Part of a small language model's weights.
Size: 16 layers, width 64, 1.15M parameters.
Training: a variant of Muon for these matrices, 113M tokens, 6879 steps.
Each number is 500 + 25 x the weight over the matrix's rms, rounded and kept within 0 to 999. Layers, rows and columns count from 0. Numbers have three digits each.

# layer 12 MLP up, 256x64, rms 0.236, rows 165-214, columns 0-63
444486504514505489516498522482508524503536484542489485487488484476498484483522471531506495481525513482462460503535512490534464491525573485502484502481519492512518505509471486517481526514498508
463491492497486511522516499509501516508552521484474477509514498470457518502495480482526547540502491456541495482498482509462492501487468501508517497491507494501527546506491521511512488459479531
496483531485519481483496507521500508492498489546489491529504499467474526469477490496508498507496505500486525486508509499509524512491476504490489505487501500512492488512527510490517518531454482
495476506478535467501513502510490499507492507483488513543512512477494531500484517495472501530478517477517478504518495495529458496471490510491479484480495456498515554517561523501511482513499516
483540526482514461485492518517485501424488531499513514501487501525531491548545521507475515472515552484492500515472468514513459547524476461477525464562477478523543468505511508473506484481477485
441489459439501516514489517528511531532450459476443518508477506522503494516499490498514476492511520493480461508516503502549527545516522515493518511491510469509514509455512512531485478505465526
446505525532479475458526498534526502429513497516475499498530524485474515502521495534540482500482496460458495530506487493486475515444535502508533495515507512474516528501498495475512509537542487
503474513476518517531477499544465472476512479493485483508542473508515511516499527467484464525495547502535497520470496498526489520491528490495508514458486486516502499503519501472486490522483503
494474443457457473516480467482482523467498511520521508471513487503503497519472468472475508528519503544543499465516525481501527531466503482510464549487512534504504546525543592453527509484474521
509529537498506514526526471484507480518437474478462487469517480506504493492508497515437499489501520505521527521474501459499495463474510509486508488478517508509469493511511522569495550515473528
515441471517426478495520517550582507499523456486487452509494533481499461460484488479517505517492491537537526514511515479515510564506461541448527510499482502522537454482483522502457532494511538
529498466502535493462532511465523513486517523496484498486472508463517466453493441536470480511527462529502508514485511460500494483486524482525500443518523523492544485509477561497477517502535512
501536473485461499525513505470512483516514501525513527487495505499500424508519534526499475524485491513477487504463531538545503428523497539480483423500525506479502472487489508476529476510554522
499456495491535468460495472546533501510496497482488510506521517533496476504477487490468522565529476497540485536487443483486545514514482498504494507501529489467489472487505525483538531512496513
503507500492492530494508481527482490528473541487487500481494494517494499497490513493504498540513473489479497513520483508482501499516518513488478502530489504453523495489505516541511476478474493
491508484540475494489510525510504465452507528493507524485487464468468472552528498504531533456484517478575479511520495491509494475512484517546505492557491508481506478547461475479522515503483471
455473543521525484520561488523487492510531501528490489510513488495532501482530459498497517479497533452499480520484463512514456506466511521493474516544515481508493484488520493497479469470498535
501511452490494512500512475487464508474514513475481516467536525507451514509538458534495553491543483529514529443492481471519463518483497508490517518470565503486527476502522493512474481518480509
483482447484486549488522490488491518558491497534555501470476530481480514535513483497501495508443495489519504467514494506510497495490527558465500504508466497478529576436504532508504478538468476
533524533488450507509516481491486506497468512477477539503481510516509497550509497515527540485480493503462462481476478475537494520439492503464502469511529494470527527493494495521519515479533529
517532512487498450467495492491530480515445481513520501512519478532481498497540492515481505426476489468498538492500520468485475497558513530505504472528518505547534479489477512528527546528469468
483508500477442519514493475480511507495482511496507553499475484503510496504499527484528498485509508485541515529521474530501503495501489524521497502506500486460450540525496485480503491487485515
472523471483505457471489557570548506502486475525523490466517515518465490532518486531512457486545503531526523535490496539499466473444493485496496480554503508506467494430479503487501538470469483
478495459480498463489487502526554495455495492519482535469538556451503495476527528474497486455485505521503506513550469476506455523523520512526477504488508539449532499493573513487519481454508500
560490486433496548482553488534504484465489514548489540504484498524510531517536448547477523492472493517469464489470530451545513515454478475505566505476522511521460513540494485499498500459445471
519536500492496503517509503515485489481514521475494500520484475488477538470510473473524480497529486492496481516542516505513505484488519487503521511493477507467492520502491525502507486477493515
486457451502514501526524500546511497460507503507510523485523491503531518510514526529503547500439484478475489526514500529529434549465485468465518517494500507472517522469513492457489484439520512
542546518469527509484525485506488498505463471573467496467513496482494506509492492496546489471511506490486507523521565506523479508481529510498494525488508483453513467491499499495515460469511505
517474510519469487515537456473476529473449481478511501490482503519509532475479530519498515532554472529483506508541521511503485517488471468504499477495527508483500509505532550463553478452532495
524509558499488512490531461499478503501485502519471526457530463526527475481480472522529499517505504501492531492494493458514478526513481493475555498492512529492506483515512490508502460435504502
481439483498466514504543489472498526525458504495506484469516487510466495468467440512481513517545493529485505517508549530520477505489479511524537503500506509507534521534488542501517469468485487
505481516461529550506516494486483495520507458497475496520529492498544472526488515481466450512501474469491483516513539520463500475525497482497515522471509532483516572493496542466495492485490546
521518502506493443443522500524506441524516511478489527483461523497493462510519499490529467482517531500521458523485491477506521470519514498502503504501474484544503505481482508523489493508507555
510481557509508503476493504505450451509526496515468517463512484503503543510498462491536509503483494456510522507476504476481525505521503532512548476462508537492498508456462477513517542473511500
502501477471524479540538510488516481482498477495500494506538441459486520522528540469505535504523486479502480520493525518512473529506462517491502555455501467513468511487472528492454515527506526
485516501505496520452474507497503484489496497520485503494513511505519516456483481476511528531501486502495523491490512507489509497510501499490510482514530519517498496478527496499496484485521467
509523477481483486494501475481497494505518504520528483501503511525457472461526531515537515495515467482498489525551500469481522490477550533448512489506485483499510501505489504513496476516505528
454489496476490475523558482545509524502486496492505512486494482449501491519499439492514491469502535522557469487522487535507524486509503528482474517498509515529506532506474473506504514477467486
486480530506504483526442525505513526535506472523468552473471493507464509475555441485518446497511491508483515501494496511530504503455516500497473483484530527503504492532501481473504511514492494
504511493504496486513531476514497480475506507531554553487541491492466437449512474495538493455497465538548505500483524506470554531450485528479504546468517478514512504468519495507464506509525455
478525486524516486444482496466511500484501552516515484473486463529524483548506469526442543508458472511541467493519495549480515489475447486516529498473507510522550539453554500499445513452502532
484491498469534507513531485483506502518466526501511520468482517536462508502527521491499537473504471483523474508538531487484482493513480489474472512507455508478526524490503498522518499462489535
498514462539511502474500501475495502513496451507500487491481483504487465447560504510502522520519449502517520539478473508483541517535485493538483482499477516493523483494520521489556461487514515
528524510470494522478498489527504506493507508525506555476516498487495487478505520483516529498508504486494481504497512478478532486536436499494531475530447505474497486469515507525502502465532493
484568480478466439497528511592458512464485453494486486460447487465507487491471536560492526507529522528483552509521482521523481487531471508451502568488489554462522453470516540523480538486530495
500547474514480488523508567550511483524510520497496516482508483482474507453475485536512484572567481442501519534502485528484478494491505497523469469492501509486495501492483491455511503522490510
487505544500438511453531497499495464485507471477506504483513488484539511566513526457514485477469534501511509472491538518518518489494532506499507558464472540487493535468491484504484502488503551
519492515452496514513478491521501481480503457514526500487514516462515476525519533508497478491509521525510522484504547530451463455482491538491512498556553464513532503480470456504449505512481528
499493556497519538489493516482481470469516450522514443480497472484494481494493505523526511502487474487501500493486521494516499508555513535496502512518525488468495476524518492486493512516519491
486468484448516501525490504530542493482525446527513479499451460501537495486530493500474548456470512492481514495508526488519508488517504511506513518482506523505469512535512495498437492542506511
# layer 12 MLP down (transposed), 256x64, rms 0.0614, rows 165-214, columns 0-63
508523536515500545499499498520525491484449520481491489500511497501499489523518488512512489515479457497495487531476520524514472499520437506501535460505508492492491480485499527510486495485513521
545497509503500476485493493490501516475467494504507531465501509520526450517493491526483455472505504511512508493506458529528519514472540507520489497466490508503498469520531477521489501517516487
481519531514468481484511518521521484493515488504506483557476502495515503541457486495499494504509495497513504484480525491496462485495514506512493477514509468492495457505528500494479521524520501
506486526509489458468524528515505488493505483508552530542520518514492468491513487512505523491511502504517497493463492484494505486456506476525515473478485495473503461478545515492496520508512504
474477488502533505501551492523500507544457484527500516471478496512484505470472509449504503536564514487488478540505479509450518467478499497527509467475450535483532548506479490531510509528484506
506512518471438519491479453456514503475514573532545494485512469499491494486534483496502482494510497505561550486465466519488468499486512551505473539493509506473464478554495491474515577493509463
491532471516494504517490488491522518489510500506503494514470499490514480515483497553517515497507445509493549497517511423519449518533481490502469528561464497489499508543521464469492446509521503
491524491489488458516516485530513522504474490497493505455506534520477515479502480541518532495493491516507497507481494524513550526508476477513518512500494482471495477499464474502498473477527514
541516481494515458501495482482525521473492514519506539544511458475524522496512457483481519432466528528411546503532482505500491476544523580480461464513518508523481482523495467552474478506499470
475487519508506488484451509492492492467484528528518512498454479553524540483487487491533498521523503447527542510490497519509484496520515513488498495493506473496542485503522510517476507443494446
526428522506502528507470490502512563490522475524484526464487516441491523414486509441521471501518526478486526547505505500469473539555506514553500517485463532536490507459488513513528539503454469
493506531531472526504496541542501512508466463455518473526524480496476515501493544456527514445473484507492519523528511511503472518482509494490527547492481531518495491488474464489517454494489524
535433489513526505514505498474515501527507486503503492514504537500505499523500486439510435518492516464449485472509473520471496497524531501498508472501535509499498549499471516514544465519520493
509535511546471470480471538474556490473498509516490523510485503477489500500494517458501517484464512496494482520521496502460484523516499479549492545486501477488444534498536471490486539485491502
488491483502499499530468529501472512492500488514485504521508475521519485499520485541485496481510515520508502521475505453496507500490523464499506512491530484492500483496503484515488502525479534
464495489526531441493459489498516489488539482509509504506506562500505561544485515440518498529509502496500494499486513513487514517463487525447466491502548526485445517487525511512455525461485510
518519484456487481506457510477512512497475476484516503483485500524490474535520530456521489525512502566537490509508530482499516514480478485510504516498496538454490503486525494507452539491519459
499444489490483509503437524526521516525500456518480493490523504493520508517475490502519504505511465466494523487522453514488488493516492539514490519498493494489476522501516502565530485482509506
457543540481513475477502472491501496526502523485530477501527484500470474518506464460502502508531471473497467490489444524520490514521490476462515506520534480492505498531536553520507508521517473
451487494520469494494440527525537508515526499509544511508460484482488514491516465451532504482492502508475535513506491499527524494551522507509489527503463507521464487512488471492493527499468473
486446446525529449509466504524463519474528552535476502470480491502494511513487463491481535541508476528524531538519505523528459522450485494520493523513523489500469552533498502494466537456510482
475459468511508462517477506502492524491493507489501459514517497514525474510481538505504534517502489507500499481510497464538506505535462492524474511529490483512496528498486484487507510515493510
541472442515518446476510468503482458552485568532531470511525427504478546542489546509483536460473502492496531466514458501464471464485527512510503475515494547551462491465488503521531513512490528
474504480469513497497551530519517481458485485507487469511539561521448490481513483491555522474492543465507475518475457509479450528529509462512456465540507519527522495469457511542558473504530493
479486502563472474499490503470474519497442474463523510512524480445521525539497514472462513512496499510515540534517533532404533469517520499448480460519483547501473508480497538509505502501565498
493524513496495504548483491513485471524519466532488504502517490506523476486519513479511477446488494495493511514493490486500513507526489505513497494466513504515498452505496474523512512517492496
541560509480482556510508517516502496535531500464489429498461501454474501530490487468492468485513519528527493469463486498519525517528528528543493504494441517485505472493488506499494496524518474
463525529514517504538519477514524488521569510467503529463491437495486528494502502500500467464498502490499459497480478515486520503466512518461463494489526504498509505555491500489512528513483516
503447503507489568516485475492493510497473491519463544520423507544484533520538483504487479457502520493522452500481495518491510472500525520499517500485491514488486531487519529498509488534482461
511485464507482497493512531456506494517509514447554490514462515498499519507504469503488523490497495531478473526497457498496490462490487519526471513546504519506475530548491512510467520527503486
512470503484518510480475537476480470463482476485510498504502513470492515498521551544520529513476554544493473496484531498514503540449505511516490517520483469498497493461476471502515493531520475
505460446500497455517463524481515493526461502485515528512501499505473497459502487495491527492465514501484487525508503505542514554508529522557543503477505479521489476473535490497489490516513472
518489518499490517520486480468482546464508463538517487519523469461510529502479454521471478531539470516470552499516500537483502512516465541470448504501513522481497507499483494482498499530499517
472513483488456472506525495500557506494522485473499475454526521488501502522500502489515486488520539516491475477507529563475506496492511488510516481523506489501523477505497536477476513492494497
473505525488492523547499515514504466526474479484514483502539530492491531499545499549479512469459482495493498541468483504452519508576458514493483468456507444518505523501536505491525497464500476
485495489469489449541505483504505495519525510480512490509483497491486508531509538497494486515493497515468487509523470487510508506493512506489475512494485506511483510505493495491491517531490514
506502524460479566501522538532533524483475463515484501529488479478505511498482496503491477500522514505508521470495535487502495486545481492523509495492521485466503489489486503484493526462462519
519491502537508516512468497459455514502501507512501539501486519529496483474515521529530482505466497509509498509450499471524438510453469476498488500521519531539499453479539517464522485531532499
533515464512508454517495528481506524493470559492505487479545489503486470525513492477513496499477541529489510570488534500468488484516446512478450467500465505533500536489492504509531487473489519
510476499498465521502516531499447514503465533514495474470481469542528539523553495450440539484531513495510466506503484499529508518510554501534479516516504384532470539500474493432534561511499437
463505430480500459580491539436504482501538526539469496501450537515535540506516513525521528548472511469476522497534501487533432485498493520481503524517484474542515479481418546443503499552478471
520541480498480479493504520532513474514503465519436488509531495463488517492511482523514457482492509526488519486488515498498514501505532505512472516499538513497513521482491503505475456514473506
520484564462500478527524497511512475508501522476463497499513510495515518539482503482471473471474534486486500520485526513507500486509491523468502514491522539539477521467514522456449560485471494
515502513487502473515484456478521499472488519507498518521493498474510490527489504542511495514492526494490525506475493537504523495474532497528475509482572463477477492546512475492481486520456478
462473516567484513516545520503512510471520515530482452585527484528519488426481458538537541512499532439564488527467497494412505523421483489530583513493434490525496493489465500544481450515478483
524458498491520495507524528491514484489513511533476500520480476515499522507502503438438488507484521527466511510507472517505545455527477522485506499517522440477512485508521503545509487479514476
479510513521508506535490505473502501499484524517484526504518487513471493468488462543473506525497494507504521493485524530480553531483512486488477504504468461519550519511485476464454486499508492
492529468510492524500481450509473466494509500516521512521476521496537522472502488491466532537521507511485498470508529496462509516471534493519516484438484497482490496472530535470546521512494522
518479495506482503506473506487501488502483535481540493484530451474512534534486505489475520489440516504503500512543503520467511536439495448536512518523469511493496550506488504503507493470508509
502495501503542525502514540467485527461470498510508490561474489480478494508491490537491474542517489490495491520493554497477452507493500493500500461487500431482523533486513518524529492488521494